config.yaml
rope_fraction: 0.25
init: "orth"
schedule: "wsd"
batch_tokens: 65536
doc_mask: false
Each number is 128 + 32 x the weight over its row's rms, rounded and kept within 0 to 255. Layers, rows and columns count from 0. Numbers have three digits each. The size before them is the row's rms in percent of the matrix's.

# layer 11 MLP down (transposed), 2240x448, rms 0.153, rows 720-841, columns 336-391
113:132042163118111169080119131143106071062119135122142066147102141155122117141147170144114205113121144092052135093100115215097086156105124051105164111145167136107086166078
101:085132142142159095169123150117143127105116147130099100166075139108155113099103102133100156142188086153104168087082121086188165113124122165109067122152173145172172058128
102:195144144088109198176136112155084102180156130105114147152151141119158119172144114106123175146129124149136131105179156126111124111154177076131138128084089151103127129162
099:007163178121131130182106134146130088114117165104195125168125159113151112092140110086076144105097115170130098164155109133151078107141115129130111162180147153131086105164
101:164147089120119136130124134094145156132117124115103086154115146118086143062151143187173100153129146124168134147121142124124142094143101123147138116165077174102171142160
104:145145186102185140153142138092123159168081106160175161147147130062115164127055109159102186134128162107093146123119133118164169103129101089138045128169162119122124131216
096:132141111107202158135159125149106109117193106145127140098181113159107140071067146113157142092133190100133095132175133145109122130127033133118081172151115137073171095069
127:190083086113108088173116159150166128129235147120119127118089158146172102138095110156118134060121094185089111159138101154127190117081082139144115142142102099105149129123
098:157168165096073156159099172140161167095103127172166132051122162173136143158123167122151121141087127183123100195142107143145162072113170119116210095088068125158179136094
097:106174080171155107123097105190117157152190119156126079114129063120160132120143136154163190108129117120098096181138142147115144129119146111167142152088138096109111119111
102:157089092168128122158134098125144116164134106170167126130137107108097107147140119172114119134105096124177044094143053141190141108163173206097065128085128152095118136176
100:125107139114088118129104127099127108098138155129152107086070145066129107152179086130127090166155120081155132161110114142121101103159095138185117146159127179106153077092
098:127190148120136172148157108123180115107106151117129134122159169114112132128116113119132144078155131147104174186147070078137153119121140140096110072188114164170151073190
103:110106137087107114116088136160159105128144171113105147162068092095152093158090089133128109058119154130158147116106121149142163124132132149083126134085091130173084119181
098:136087182113121137135180084162172116094079117126167097117137131123132078083135147118103124168128138133110121142155168077152131101128203126176065159117164170065100085137
092:109123124100115106144105165152105119130183141104111191153094121113092162072080052158169191148122112147125119137143189111133139121225091203137121137150051124121131120095
124:121176128145123104095177179108113127127115115178146137094132141142163087122102106127142083133111171104128127118151153128084106156159201125114206098123075174180174101188
097:126105128182137185126176109100108145118186100120081087088128126133092149176113142070142122197200150124162131171125119159134085110118141183130137175089159057145128114163
100:111084125143137131122091085126101171139159119126077060129125138175118108160092138118133122125211121110096156109109128149114132206115178202141103073141179065144103159242
102:182087148121144139155112119112080111110113116110116130136124163219060136100113086116101127151144155119137120169085110238125050141158129127137123151140146104154100156097
101:105058183134166092103047150150111089095097098118131151155129115145165150128184114120155152131075110154128192138116122113122168113140097119145121111140128153162109166161
100:139149140087118122101183111096163105192156160147125129128140173182116130118107173120155101170110141149114098159117172132187053071118114146124102109089123152175156102178
104:112130167128136165084141175108122076148076118121057139151138145162114111137193106092111150059121123117126149092165119119153109084133100136097115168068123167102203141132
106:144080131129145125160157103171113152106144124141185156140166164056185181126084183150126148114152102153126165078136135149142110097143103162085225139143087173123101114060
099:099152117118082133159090127130158156087168136117173151140163140132094145135136107152070056181160130094129134146109177097112111160123133092101105119123142142136113139084
097:144144148173149168105089123116148090055116121137135180201126152129123078060154164177119155116132146171104132090138075138133151129115087177127107152128144094155144126201
096:090124159128125145116111095099111153109101123151100103129079135181151093129155115131148068121088112076147149059115144106145148188113139116088198148150135112104119174170
100:153153151130209063141135134105172125101109135136071135117101180130087160099161137119134161203074138109145136126153077099133120055158116119142200166101066192099142167182
101:134166185076167068138133153072112139160114119142111119127140144112151148096085136125130146186133163139089123147183195149106141157184136165096138082117110113103109132188
101:109139159115187122113133127110110083170142100131165138135134118178149127206148178188120098120196158167142098108096115133145089129150113110131096138144133128122166107095
101:141129094140144132126104129098116121113120168156086163075124112189193095095087140110138077148128155132156118105130124135137120060118124146160154119191068226127145185112
096:087156121133088157128116168171058121101143112113126079194096118137101142075147104169133172140156103201143138130094135065110154166125159167078170074146116053117133094122
108:166143078192137099119122107133197162140143094089108125172175182157103066100115122167141083093160128109158106083147153166133104105120148203145148101135171089080095146190
101:109163132128175097155111110116181106115156158161116144224022086160119090162112107122114109128121167123121121092114153137191147147144146125116131122165154142139137142096
112:103166102075155123122160134086098101144148110121110105098075155069152131149097167147053112123101105150111143144100160115170158083136095143158137066165116149087088200038
098:113170179147107157107128162149093122130075097156054179097130094117144183073106164175138146122098179112182083146100129116137097171109142093130122104124153107148140117176
094:144185164129113072160100107144173091115160135123127151081135167133129114132107149145148100188132128132147104181111127118132116127132179098111165161146152084110154140201
095:095089134206089137143192195116158160136133091109190112114120132087127103109089131109147115104142146082126085100131166142133097106077138138106133131168144157146127152081
102:051096184132141148071086132139120136079144120086145092096080054182147130152108146129104141086098187114116128143150092197115089131134088175130125118161166083145191106047
097:117128104155157153124185121149148145110128120096164118166069157124172118080112079076101172137116151098156189100138108103113172138120097192165078127133098150083142155161
098:162092109148119168163180164149124128128104167103100170136134147095061138106124129114149136176189138060161137133101126135147140124128076173056176136129136101146115111097
091:104160060157129138066101172114186179125125121138137112113138134132170122101120145091103110083139147135131086144121081129147128153154176109135115148091173109128114111073
091:128114123123148123119204090173107142060080161142129147156165109147145139134125105115100128100137149134189148119092124142116113116129127168193103134189113117089154072168
094:139184089129092138173155119132069167070172107129112163121089154093132134155133115073135147107112155155155132102120163133145138119098137115127139135119156056129170084222
099:155106091172106113127133126155158148169122168128160045162190158084150175135103079134033161096149106145098024134127117156130154148132191129211092120147080056090165145145
093:167097168156187142162106089099114164112080109117141149095093098162159138097128086112100061129211156095160136135088105097117152127127134148154094162114097127118152180141
101:091094137091117085081165140147146168156113123084135118196137167189131123115120142164149162148115171156079136100154112156105161097073140156091129100144141110100141157016
105:121168147103097178106108165141156146150105169126155150128130142101112112149140146157061195141153074148130134167113126106149077126139120185181107136145122135175137135165
103:179124125119138132062145116077054155077194111123148146165174154188137149188138126111148093094139150122104130163142169139081100147127121128116172139146147134105085082255
095:139161069095091126095168072085123099058156127102168184148133141122139098112072100158202180139149132133122095155087173183116062141140084088110196071152110092174135146160
091:112131187114103094114138078167151205041159132130153149084124083125125129035132142133138121148116080135086125122176124152142103155145107148139119125117124141153109157000
096:154057115129097146148098086171184117157126127082092134182152120110132119124101077126133149112132134126152127124164071109091138126131089114168091128151167112119161168255
100:212137135140123125061129173095161102167139078054126123137171135144120121127109113114154149099099101106111092130197136105160147164119104129117102172161160127138144111115
100:140107105134165133063126164142087123101127133145161136140154114072121136174087140163187161142113166095162133164134145121088069079133177158060118087198157093107124159126
096:109146108111151123140107109132107107181067115138109088130113106136163127178098134159154129128172135143122069112072178151102078147091127068133135172089134082100110116163
100:144111158149108139217072145186073172113105152120093083115070127124047099152116115117189153137102088176148172178159134139107105150106122099208135148120122149116106089190
113:147147078138131151126127154136192115131161127141132147162176135176107116137044113126111157098125146175119146230108161148061128152104147125169144117141102140168116060093
097:192076124128138077123181164105141120134090156132135052138172139168125097098105129074109170150081130109126069065141117143152118167177114113161164140140189093147140173148
108:165132176122173159187079098127154138149113163153128115166151167111093121126076171118126088160112082137130131162137150135163189177107102166124169105123070168141116140000
105:147149145075137152108104136137051128065127073183095156111099078095068088105094165115113182140134221138166077178136084168143114097134068184174141089133187142180111091137
101:126119133115164172108157091207185163137220078148136098102159130105067130104120102175123147133151128054158151050174135128118133115119093158110176123105152169156117142129
105:131123126112110067158132128095142130096178122120081168083155067132112100131148205086085162115204104162091074090081173090111170130071179141056163105122175176155105109173
104:158134105131105151108179107146137122116129134103206148128130134074172145106148120093125110082087133057120093086120119082107161106130150102089140145168118111170108104153
105:131147150169148173047103057086131077140099134117144155147167109115185092132142123051173174114120089167172120105123082123163081085117087142173180196089126097171108117052
102:152107134105116143117125095091194144124093117178157109197092125109153137137067089090162160110149141140123139140126149136106110155090080109130071110116156169104093150069
096:178101139111120157119107136100152109130104113138137143101120116128169080082148152121134109103173171082148144111167137119109191168141128156057109118096088128176105147255
102:115150137120122176100122126075127131149133117098197081100112135129168122181095125152152148062144091098162210137154175137078141087120153107108109156155154054053096149050
099:058065219125143163133134074139090166129107155118142174097092099155145181174118163047057119172181077149124189156154149053094116153195052151180113102100159104100110135075
095:084184111096057193136129093137121084081159106090189145104114134121101133092110155095129124130187150175156108120082147120123132080110106103106130154091104115117133156197
101:123148170112108168148158063110143121129125148141057136120163150111146102129119142139182155110174167114118080111116156151152088122075123134164157119125097147098086095087
101:119152165093111195124140105091101086132107065112105054137109140183152083140160170095142117160085130119114136125192159132129151147120040163135187095173179150121131187124
102:145098148137152108090154102153166097184102112160150136163085167125161087133136115131197120113154118148153181081139124142111121151104134164111103097126073159136138140167
100:178204116157106083095084097171133135079193087157156140101120104168118155187190127190117111153125155122138130076156120153151131147166122114100134114081121187073134116121
095:132123186105161125106084088161096138129111111134158130148152167115089136183110153066145152128160117130143177101123149117070147110133090102141146164119118179174142137186
106:131081099150105134095177135111118194099147139131128152152129135094106154109123114106159121147078064145154115139148176109088054144179115213108110112206105122110118115133
109:091129115137101126219145135101181202123167140143079137118128239133124127124121163101102134152120166139186177178124101126102166136138157105136168076080111115100119088047
100:078149079118114116067078177114041123156173154106065117110089132141134144090118150058153120154098139127104169124155142153170094064077159107121138128180130144167079143137
101:143081112067082189122135164103164173142107153129152169089150112061142161082091138160125168152113186178137132081162146174108129139116148179138144112164151149134096144122
100:097158120057159165142135141152095145116155098115122092122126066070149150114122095090172133125041086142129147133107105141056126141133128153123104129178171124076087155148
099:168099077124140095098121132127142118164175140139089129105148142114108162119154155178125102140173126105154111123119211078088185074074175144162137119143134156091186180172
102:134131136130117124149137111088127137141134101093068094166198137070142150168108192116103136125073197100149123111128218079071102134102121062056124098062080111188116097148
095:153104105140149126158051055118138173179136150167121169118185147135114145167105090169100140115154119088116125147089165202154135116163145133085138125130095162055140091117
104:110127099055130117136131101110123139112158103154138149129171105137083137135152127144107130080173088110156122076163134141065097187129137073187169081150105114144108149090
098:074133159091152156163159191033164157092162170085132144112122087169125128121088185132110093123108073141117174175180135128077117130168170150079135140071187152172134173111
093:063106122063134088123158162137151141146131067188146151071145120131174144168128097149224107137135200146153118150142054081086108154115194130110100066162137135170133133204
096:136139154083146116157155135122157124104175084128137171143095096112142044117148115102119119103144164129146145127156165178139153183164104089156115047080146104111138145126
104:126110120109149139147124118183097099078138168157133181120156125091038146099113093153080171142106091142147096200163121089129075129125116117077174126109136127141096097198
097:138093075173121135139120104128158123087132107143053106077137128106127075168170140208151122134115127114124116163136147150154143120102138110166114149182120093071102129114
100:158105146065139075175141134130167134138175125125146140131169155102187177151108122180125151164104044182139090116201120107111160135151153145125109085130113144133099087103
103:172090111150144201140083098118068067148205130089122127123141114129098177108179125193125118123151158110119149118110174173123141195122154191126153103128094123098107160185
092:116103130125097068145145153119155146148097132101135086165065144132044095142065141150128072107158116149129111119113156109171131088134088121115107112138169162124110151197
111:112155092108109117106055129099105192139131124128142170180150161094099178082098088063035121113091167185146154197126160121114157138113068136150100141141114184120113116182
096:086132120113079157120186091086058118110084152160157117091075072123169156109143102130147180111159184102081160108106153135129149156157152086119107188126117140156121054158
096:174121112140123164108103151081099088127117104149138092085106095134209159136131168071188064151133099101121120107109167171071080227180159093152155158123135112071086111125
105:145128156208177107125122181159155137131130171195153081147178123183123159123150120120147115076137071129097138119238131139176109074136131126168159087119111153166091155160
100:123171155127172109186111130111112125127144123098133164116071112149110100133111130162133142094146144083201110096161158164119113142159120222098106119098132086103084177186
096:120159083114139112092163088117128157095149152111119103144065130082141196143075151129102128155178100161072082155110139155147115095096118094104175139137096127072099125122
101:137177151145084028107166152110195163066099133133158105154117132104112158099141072099138112092095127088123171148070158113105154121112132117203119154140177144183097143160
101:133129115171117069159139100106142088143157117110169138138120138117082154123101109131132146132157156043136117102229141128129174160111123116082122105092155112154181153098
098:107144115112121172095112111131167141128101150127143086084164194113049085109116090094189150105129128159106120102146138030143093141152061159081142134196132116131084122154
103:152109132091160145164101164169097140114133181152112152057145082101087118120147096128140170135152096134206107147111115053100124211155146116092113133090150154106157106063
112:112179129109080113141167054150123148149132104176156126202128140196085161077129162100102109134099117192114112177098142173150148115103118116151145116175106089116121146140
095:148080125090152081139106131134153127165124106067086143220147151053165094131144148096091099142112098129102070103112179103137076118118081167128141088156115164133073137096
099:104118067131168074170136090122104174120103116168101131144186137110137136099169119166127159133155096180140056112140108209155123117142086084168105093141188145110104186000
102:114140076122115118101116145144124085167067094149086146154097067180116132061062111108130155122152125114131079134092148126175149113118115073099140165093104128134123087116
098:090111101175094136138138107124140112094159138085166140086152123191109149153125139121123077097190167173135134146140140129091101087111117164140119167137144127100100172255
103:157182127124144165164139152135202175118182065125179121136157114150134178124127145109119127153130125123101145094142197141168160105175073165123149150134145170103106163000
093:059096150095150109172135142131129110063126138158151072131092157104115134145093125116121122118142135118128112171151139093044139130112043122102132120077149120124077070166
104:130089157152069127114111122125134084147103114105111041154099193118165119157125146153118142111110117156137131130138131142113162117094131112096118127164151164175111142069
100:083164143111139153098134085195106122088167121102154120099170163111142133107131106145169186200181086115142145139102095079141123108153100157064111194166155096085136159141
102:153197135112148099167148095087173178117170109131119118121138147161111149103139202136092107171090139095183103106157114152118093137217083177088242163149110084130192129103
105:120150154155126089136097188170108111133094113145142152101103122130058126082089160164113152064120136081145164074135090086143074144146140177145183154096159093089150101158
110:169064169151139112117079135121186130109179145110221131122123156177141126133122172173062134096132154113066094121119105167159136118060162153103133102062138111104129109255
097:123152084182072121093118176143144106126172147155166102145122092126105137132144103133199209153101103116157119116088104104072117158109168167181186118131155071098114147090
100:155082144162117147066144093099167118133130138108136119109158181165135126147140152090087121148110128140060120137127132147123154156138106088123126125165089148145144145064
106:145097127095122180128203135077127111126101129163153084118162125107118132069143110130157140119108119151134090123140065084092103094145120126112119088110113130081172157137
099:166150173101141151136173200133151127120162164110156046117132095163119148115141134103046123109146114071182159170183155102078162149059150094126134106074125081085126118127
102:110195080079143122124088159119152087103127144143147116130128158159102138149082166121151141159094165122112137178141187114130123146157129155158152124119103120116131105234
099:114110128145175106155121068148089109114088062098107119132182119110155084133180117182182144092101143114112049146142124082135098110144183162096133138126148121090199121121
094:137123081135141112078154157148070133174106143170066100055179155172143148095158188132126128127087154164077105154145176162168089165134132137070108142130185107158099161081
099:131154130119119171212105142111160118169162100075149162131123104180074112169116119112128102139180072125163121121190100119144085133103128113094123163110163132134165034201
092:106148087151132110146123170114120156189088093111115162129194154129135148110093120123170106112160139157143124149126144132137084102109127165134151063107128136161159121115
# layer 11 MLP up, 2240x448, rms 0.192, rows 721-842, columns 336-391
103:087103083136144138103086109156149100096160117077154112107117176113124155126145169145168112121183144111146143079155155079156168205119046173119160134132157192152122145085
107:101091084111125092144151163091086160097162111107139189121106141113119085117153116132142153162095132177129137125094070088102086126125092148141151124116169104066154109144
101:138124077132105114149089159155140137116087156104082073176126097123087079122172190182125080080164177110119083080110146126144098100133142162085067081158100112149163125174
099:148130120159076117092095174138134091137135155138157131053101119129108146099168088147122146189173127158093145223181146126054142134107153128093118128110142117132110096151
099:139081105153104181154178140193126137167170086081178157100128151114099040202145142155121110171139182094098165139176121142134095123083115153134124118092171118142107188088
096:124108129149174096166161162116131157083125107104098130158156082141133107114184103159099116140093094136140149139125038144114154090118142100100089118154118120136136156131
109:160099114128131090165139188150079100153171103164139162135119109083122143117141118125119142107043094150149138094131050079106142104117148136132121128107146123139095134129
103:103142126071064161143133169065138185082105109124158151121139129132081126123134120103109150112127160141173125150138129098161097113055084162094204104141134145115113127146
097:115113141139079105158118156094167137110187108156130176117158062095170125120102146117090108123087080161135195124117111124179088129108144141087118118044146154113163092233
101:127135140113096095069134131136180126133122102183145140152138074124088102070138113185133102088141122032190065153136126054139067129165124129130168106109129107135153092110
096:106130127149159123133160130185153098152094156103131117140104154131113177131091161180101165156099105175096097110068105172098160149165121096100069198159097153144161122116
095:183151096129172132076130141098147089145153147140109053163172131129062120091131063113115200161139115128133079092073125093115133171118128166138096109125176096145080141146
100:092182194132154183077125137070112109131157137155152097174128151115120072101111130101145112097169160148131124093123126131083067118167099091085181111097113058210073146136
097:100084122102121126076148098169083131201091156188192141148100127074091162100077157138125127133099136146108164132131110121120071092079158154136183122149137140151115096120
095:173070181106083106149069167117132145132105149172119158083124131153136144108118162134172085100157151114103117124151197057113142123068130077103143143173182184123161142141
117:109089181192154120109191136112121128150136096178084157103084128128133093120130071129114110156149156145095108071108103133097125132130154147103144123063033111151130121189
097:110097162102055143132135110119128115091093100169122137141112167160139119173069110103093117107104116132107154134093133128110135116122186070198155140174104171146120137178
101:157153136179127199137123161148167131098083067171139149064148122133106137137123098175087149116161140083137166152131110078118172155106125090092092171111113149030153111131
098:122144120128051151139076129081176111127131187136128158158148157156140128133005106136156104108185207141129171105138109136102122109099083110173112064123145062141126074105
097:122121119106119145128129134176103143144180153110113108151154138178155111081163094102107089143094123151116114115132128141124138096127158166122214201167170134166085158172
098:104113136067146143070096078182145102120083102132148173117155094080154134112145168135190083090105123104095119116134108147181101159129120111122113162113100094104125110153
098:167110177170192132195178130084127167127139113126101135147134132134144176186103169107139102161137139177137180163071120160194109111102161160133129174119127101103109109168
106:152114120091102151150170156172172107127102132081126142160104123215078130139156154117163134108135064129108191138082136149118129172156112138131109172145157092133140116170
097:163134139096130127072098088074135160083140119147099152103144171148131154094149141090180164118099124068173134178106135135127194129115142080162171105152134087147112101117
103:108129074080100141189113158095157132178138096133179126106087162145118112172101135091224134138124164115170108094070144151099121107109141112118110132161138089173143062137
098:119063089128117119120116123134169209161102135141145169163081129160125087130104106140109106071160184158121125076133075160149137147120142126197112134091110143096098118177
102:143124211139146144121187115125078104154100116098078124036123138118148164099170135112166060101178149109120122082104124091080170146163125133153060107105064154072207143111
099:074148123169108144118129172140088136145093179167196167125134118143198135180172101077132121158155155151192128088130178124109126052115123126117099190115111184036138152159
102:126085125062045104159103119114104111133095135076148150103122070119180138144147103144110108074143123145122157129138144091154115186150206132159103146078153125135151132134
105:094152153131148087156115051104111158128112062129083181092125136110146116099157102172139110067122086074126112175087165126103123164162135112155085117090102173091142127100
096:130088107125115137104134170112106150133132145138128036105126137141134137142140094069149113148060128135177094180139090157144088087149138138158177138098139154129158113108
092:151152105084114120144155106137115141095060104147107185088102113128121074137114125094114153129129102158106105139074125073148131139120183061034118132046082162140121123171
099:168091133166168122188125105055131137118108086118162160102163068166098149144106104129115181139095140110169123159147093221136154134195169129120130115112163098123085106112
108:145178096151141177107141141142133165115109098161135097099122153113134158150105191168125087124172134164120091136123176158143178118140149130137151129133042152102132098092
099:171133116070151172102155077181116111139082139132137100097134064112124202114186121122206158173138106141121158100051126117087167160131155187050081172056119215076146064130
099:100165121131103126135137208129200108132112154113091130141197105153145119102133123100120112099108071147164136168112114132046161175134064125121099039133134146150142159142
098:192155089130251144049161137154076170096147160157164131148157117163134120104178149142148111132141141173102133136125060153116092121123127056194098102147088130167111145092
096:147084095142121073113150140090125196045193111120130066064119081131107100156113124142145184104173120134076083153133120101131097185121115089116134080133175159132122104156
096:137114116126138143082062110128099087094161095113160170155143045180147160085186130147187108116118090129114166195081160128148103117077116172218103166110099100097108182180
101:082070108102114152144136161122151181161120182160160178111187125123112085155127085110151091081155134087153166162135123109124153096134154119156161110140099089151111084058
099:143142155146107130166140127103191116137169059109118130113152123177154049095162140126139133144147153116131167068147125102132089134066095069146153098137030104140116076154
096:150123133132081126194168134116145087124134099134122128069128115133036163130202099153113165158191116090157101137107198085154152132171066136108133096128138095165094128140
097:042124146134101130153136144110138182144145134156086165121140152143148111181113114139135073126086012098112080094123161109174088157086136113144157116138171111115148081156
098:171118126108206144098149102185031075136148121142101128101190137091168110140141135087160112159140083125208126174109123131131081131114113072161097130150108161167144143127
097:122124129090109122113133109140112112084135183142218130140089104127141133146141142121175119129109139160059097117062147158111124192137047131201129158146156119161091102128
098:071194128096117126112098115176094155136162153097135176146130157110143126128080115156194131149140130113191138098175150113102188121109137181120073177138132111155137113097
100:131121060164136096124197086187137119127155177103148092100138151143150102173071106205165058127087105064075122117126108133078131113140117154123154177118078132154138168112
098:125123088141143212095139148144063135168148169112110053131107134110138119147157085192136128143114108067127157081117141155096076114134184086124062165077150083219106145155
100:149168078141125096112157122126151111106120141185139152117074203139077116136102092130170151208103089154207128141114100086094140136125169071146119137170131062093110111139
101:172140189163158135108118135085145174138179098146147170131078133091127169121127163090118129113120177095127158065080100179152123098127143190088106162094150133144106140135
095:112095142104146134146122158122119129135150113132108102167149109161107115162047157158114092135084109139141108172157167113185172141123107111090104080191111134197142088159
108:155153113169119161075182156153173135123151097099146107046123132158150127130128137125149114135165171131142138130101167115137151160070187132087146130153159140090092204107
101:190127110120131123129158121170136181131134108186132126090154164131142162092069174155172177107133098140153137123123181093120111149154102115096181126058171146160128117175
097:125223152119110149111104124104162108118111104096139069121116118093140176140145112157083163138134099158171131119167138123140124076116121101135158194101095145084071183119
102:143053112058125164164133203146126105101130109121109043150102157178115186149113162112119174133130107135147113134172118108130213150093062144119119099162106072059109154127
097:140120201153128116161112117127142148150116093164136110166166142092167149171077145109160087181079117149157181145138089120090137106064140127122111120148101135102099111132
102:127150063115134166191108104147145132121190111148170194097157097112084170144057132129112127129158106102150171134122123113147140107100138059051073146220090197155116121080
101:074094102145119112101099132139103118133132150141148146155168123173096165142168134109106166128122154160156165097238154109078049162086172126179114121136142173069123170082
104:123139143089127093164164097128114138199152237174171122123127103162125144087116102113160131168115144088118183082164124087145156093137116130111165114085112176112160111113
101:130066080133083139138157103139119054149088161095137116204103146111154136114111110175136169144127099125153083181105119117099113133120101116113149174143090170106094174116
107:110129147120174137100128184140130104140110140189073131119131105080164158136111059145115179101112119178142138117105068175124073110128094186142130146173107145108078101140
103:101161204156076132096110119120096120176125202098105120130181068130209169094152129106085130132114140125148108129182139136153127095093081162149136140150119130159201112070
098:143085092126132174170098161139133147103129087206135099085138152122120112197143122129152088160216146152151188094139131123119081149171132192121141103203122089076157149062
099:108102141122138081117169152138109111124120132076166141058107116118146119098147081138138075121124145056142103119125075118144121115140185152086198113118112106170143091120
100:144136116169123144107093119137153129145120131109117053059137178097160104107143118124161123123150107069128148164122150174169113170180142115092107191172170142137132110100
101:057133125120120090137141090131166072172099148110134103111127095117123140175152084167182205133192078172098145075081090097136126168169153117128111131189148104159163140142
099:126101167153119111108134111130162158144160135120133151116106119082090154177119119096119157163141188151213149085076123103048133154139119179080117103070096066167163118124
097:140127142144118191176117146172166222128135143129141166126139112122162104121080132137125113085123114142160117103177099100151138132145160139177105140145079120102114175085
100:140153151142175090191140118059180103157101089168143134154164113037141177131108120157167101119129152129222172112143136124124234170173153143130076099097135099145168165067
097:118137109099108168118196094163152113165076025153096137132155138095136138109115063144152151107093169106111109130130160111140123140139121177124133112164108157167093128177
102:107142131170145102166164120097119130110135081134116145075127127079098148073135172030138125146177086122137089147102074108110080165134155127149142091158097127147144135166
099:159120102076124117136139115133099084113126135087149088148147149160161135108151158128144111146118139104110129107092047135106146167133096126155131155102191124096110131203
099:111089157160115106146102134076183092139111158127085158107141125145095137116148139087129178115183186147121137095117116118182126160096145091146161171086125119089173084131
105:173073167117131140158137190103168149103169087139145166200145135174151122176171173147154119103146067141106094077086136133126127137183148111152138142098097098115149130105
100:190095108148156117140113130155142093095088109101144122139118084149123074160118108156168132146149126182057113151142136128154133055116126123120132180096140137161138174126
098:124122150186152147142151190106161080155170101168156131142173133132174176140121122112135150132170107134063147171092086146098141150111105122114185141103059134190081114133
097:134165106168132138128149170073124087150109134088117148127151101075132130114124084139143080167128109082114169189083144156117144177121072133175136146114162114133131168139
101:169127131085132127110130124160181088114141098114134203168138136147141123177090166089157063093167135183162086158117089158091106100138139064089118068193099150129084138170
099:101143133136092102112129166111137110151135130084175113160132095098130145137117127109156143114144060120186210138139136156154105186160117192089120215166128134141131096143
097:133122141176106110101125086095142110119115167053107155109094112148123162087174086103186117137146125104132134157139100163179169161122087145166152126177090087142128111130
097:134140100115132132166160164133162092135092137135123102133152097139113101120031141135136091179114136083123107124079134129175146137106124152157105202127136150157102162158
103:135158118068107181170183122118186113106161097114090152183158094104158135132105163078135163190120120128119124108167139198138110133116135116182089118163154131125117163178
096:173095126183086101175163120101126079174113098091124161108140152090129154077176092182151200146204139089092137122118174112164137168101118109132138139162130157108114148112
098:179175137105106152167060183106132155105187113105101115200093196130097101158150117141135070145162135189154168121100125136161157162029061130093078182154115113112150114137
097:112152168155094129099076197098137121149135152104193120139160122123068137120154154174120131101097053077110099142174145121145137150120109067128138174122091152143158115099
102:135141129106158121116180110173127134136099081121160136075108074173149081114075099134094066177206145113130182120107109122173086058149130157106170173035151126150126091170
100:131134120150147183157144075122104147127122136150127100062160139133076109108094152133104114115109097120192100134100106100071156164140179120134128091131092198095110145131
100:112057207169146127062134154119077162115136128119128105070148143153169125120119136103189106181124149112155138041142074150152134138041145149128153154161125081116088126157
097:183179077123153131137138120202117089132124145104151091114076117099124135068128094201128121142154158141125114176132102164191172132146159129178168159061140044085105124159
096:082143179162101128152188163138174088153168199097117152160118035152131134123076124107119112147064121132169108111111129141131164140153110173117122111172113127173082163156
105:128110116142104196156111140161071172121153114136082084124091083137172140084123139107182079085102131141112127098167158152064112173111086183185055118162164158139178123169
098:108142159162155105117138143073155144140146140049159136136151103104151143078057180117147167138119107093159066160124140170122107193158129103161106152120109166123120119133
098:097092165088116114135129120169165137172132074160113126119143170151092167128115071071081146140137142151117135152111134134130156100103114128091086151126105099131140166146
104:202167160146158109136138119175186089104108114118157125102164124110109150143091125123151102105136103106108150116140150150121104120152132102146158120133141166172136171123
102:175136114177111173121172108176081088152136180108143151128112076161103164162126151103108143115183146152136090123120146080181129101117179142145087097112149152164147135129
101:101069151134096104105175088116107146152118107145122157131096146127129147071117144152090161068083127122181161132122122106079077117155142136174132119144160096082115186096
099:154112127135152111164081167136087129106091139129065149089159092201139154145099132103129123173121179117165090150126130143098193115102115151050179171152152120154119093142
101:139181095145084110093092120086170119145102150123128097076124121174175060086179126106126119130120126075189130117188064124132165146133098106058107144121085168102142129139
098:166058133098139132100182117128144126137106158046102145098060105192091162102182137141111072105119120174143084069115100140121157149175129081201138170075076150121110119150
100:115100101144114094115059153204146150146121164141132167138188092120114118142169118149121166131177052109120095162124125082109064123128146120127136108144162178120176120090
109:080135166143172033172166085166138183163130117069087133145173132156139121111128173120076141138174120191110132131126124160067087129126130068126170127115105073086118138121
098:126130108173108115149121150126136153098084105154120115067093123206117139057168132196090094109110118117111124149112115111134033100161088184122114081139105142159154141184
101:090093099123140132145111120124112092146158134143107148124192061153168123163119121119119108095127158096135159133131083128112056093107161069174197109136155143128148146165
100:093086152120134099184097126108119120166105176137121114157198121105139112141186115114122069125108157182151106119169066128137152190032098157146150133184152120118115142131
100:159167141125108148119154142095092044167156109162129113091151081143147141100182160133182128194114092067146121149075139169140152147162126132128151108143106123125107111095
104:108148118102089169124079112113152102149126151118079181115103143133094136131115096147144138125122105100115088096132180131155112078090110196147117142082153168106126124118
094:126159114139139093116108105125151157173138127093147198092106162152140167089161082131111128095124117163140115134143116144162113171123104169154166153158078133132155125139
105:138150097125147167122153107155126183094174138185129151177150097097080134137087063143198104141097134106069150129104149117115130137142122077168197132129085125141125085121
101:129177125085137122113124168125131115160132143168104126095145134118152128128177143163208132148149140093188146087126131124119091072085081141124193107127141093121129153106
100:134105142148198124169132204132101173150154137145125114093162096094133137134114161138148125151138098125149124146105137115157109153152152140122100155133181176123074138108
105:147171083155097122075096173157159126066112107154091110131116149140107098092096167128158175115151132146123144090122138156156149080131143128141108145074063145094163149151
101:134101111185145103148135086115095092151095123113134192082121106170171108093114110189142053145143109110068118148110112088130152139107119161092178128117110123091133117099
101:096110134120142156173122114146151152150104154135119103108183189148137097091102132127091132091114128081105118129142153102146132121179103132129161106125087157164116071178
101:135142117143158106113161121169146128138151076213060129126062183100117127152135140124136055098084121154126186146048099113103130114153130131160164130088133164096125112127
111:125136149074119149165155162049101140092120089146150134095148109113147124076153150124200145094152099190145100129100102069114105134156099119064115094149158154094088135152
105:145126092172132109164121085148164105145124131097108146107108120149154130104122103157124122132075155156092176087140102074166101162130134103143100197151138173110110161131
104:154158112106170115082104185130171166123128109133163091129096096136144113134166128065132134186188124068115176173177159126123118107144159087116088130131110191115198132150
103:144150102157123125109119194080179118136143142137092090148125180122102101099130088145124143095147117148082120065098093129084155091077166146089153083067157094136133121112
095:150111092157151146102160082185151115153192134116098135178068148122141124097098170111117159087105143077128171100145137168189101142167158096103138067059124164124163113195
100:152128105172151131117130156131103196088078190139147164134098103158103143101130160132103148118125103229168169137087164118118154123169128117185089152095095092093146158180
095:129113148111114114137173185070142135105151111082150099135113113141162112028120120107141132105151084106116131146134172117140101125126127154142145121109107158117138118091
102:159130169116084114107120149110142129114175160087058140086088161145168122104066145116155103151101161096143166097147180092118217139072137160070066131119161169112163165118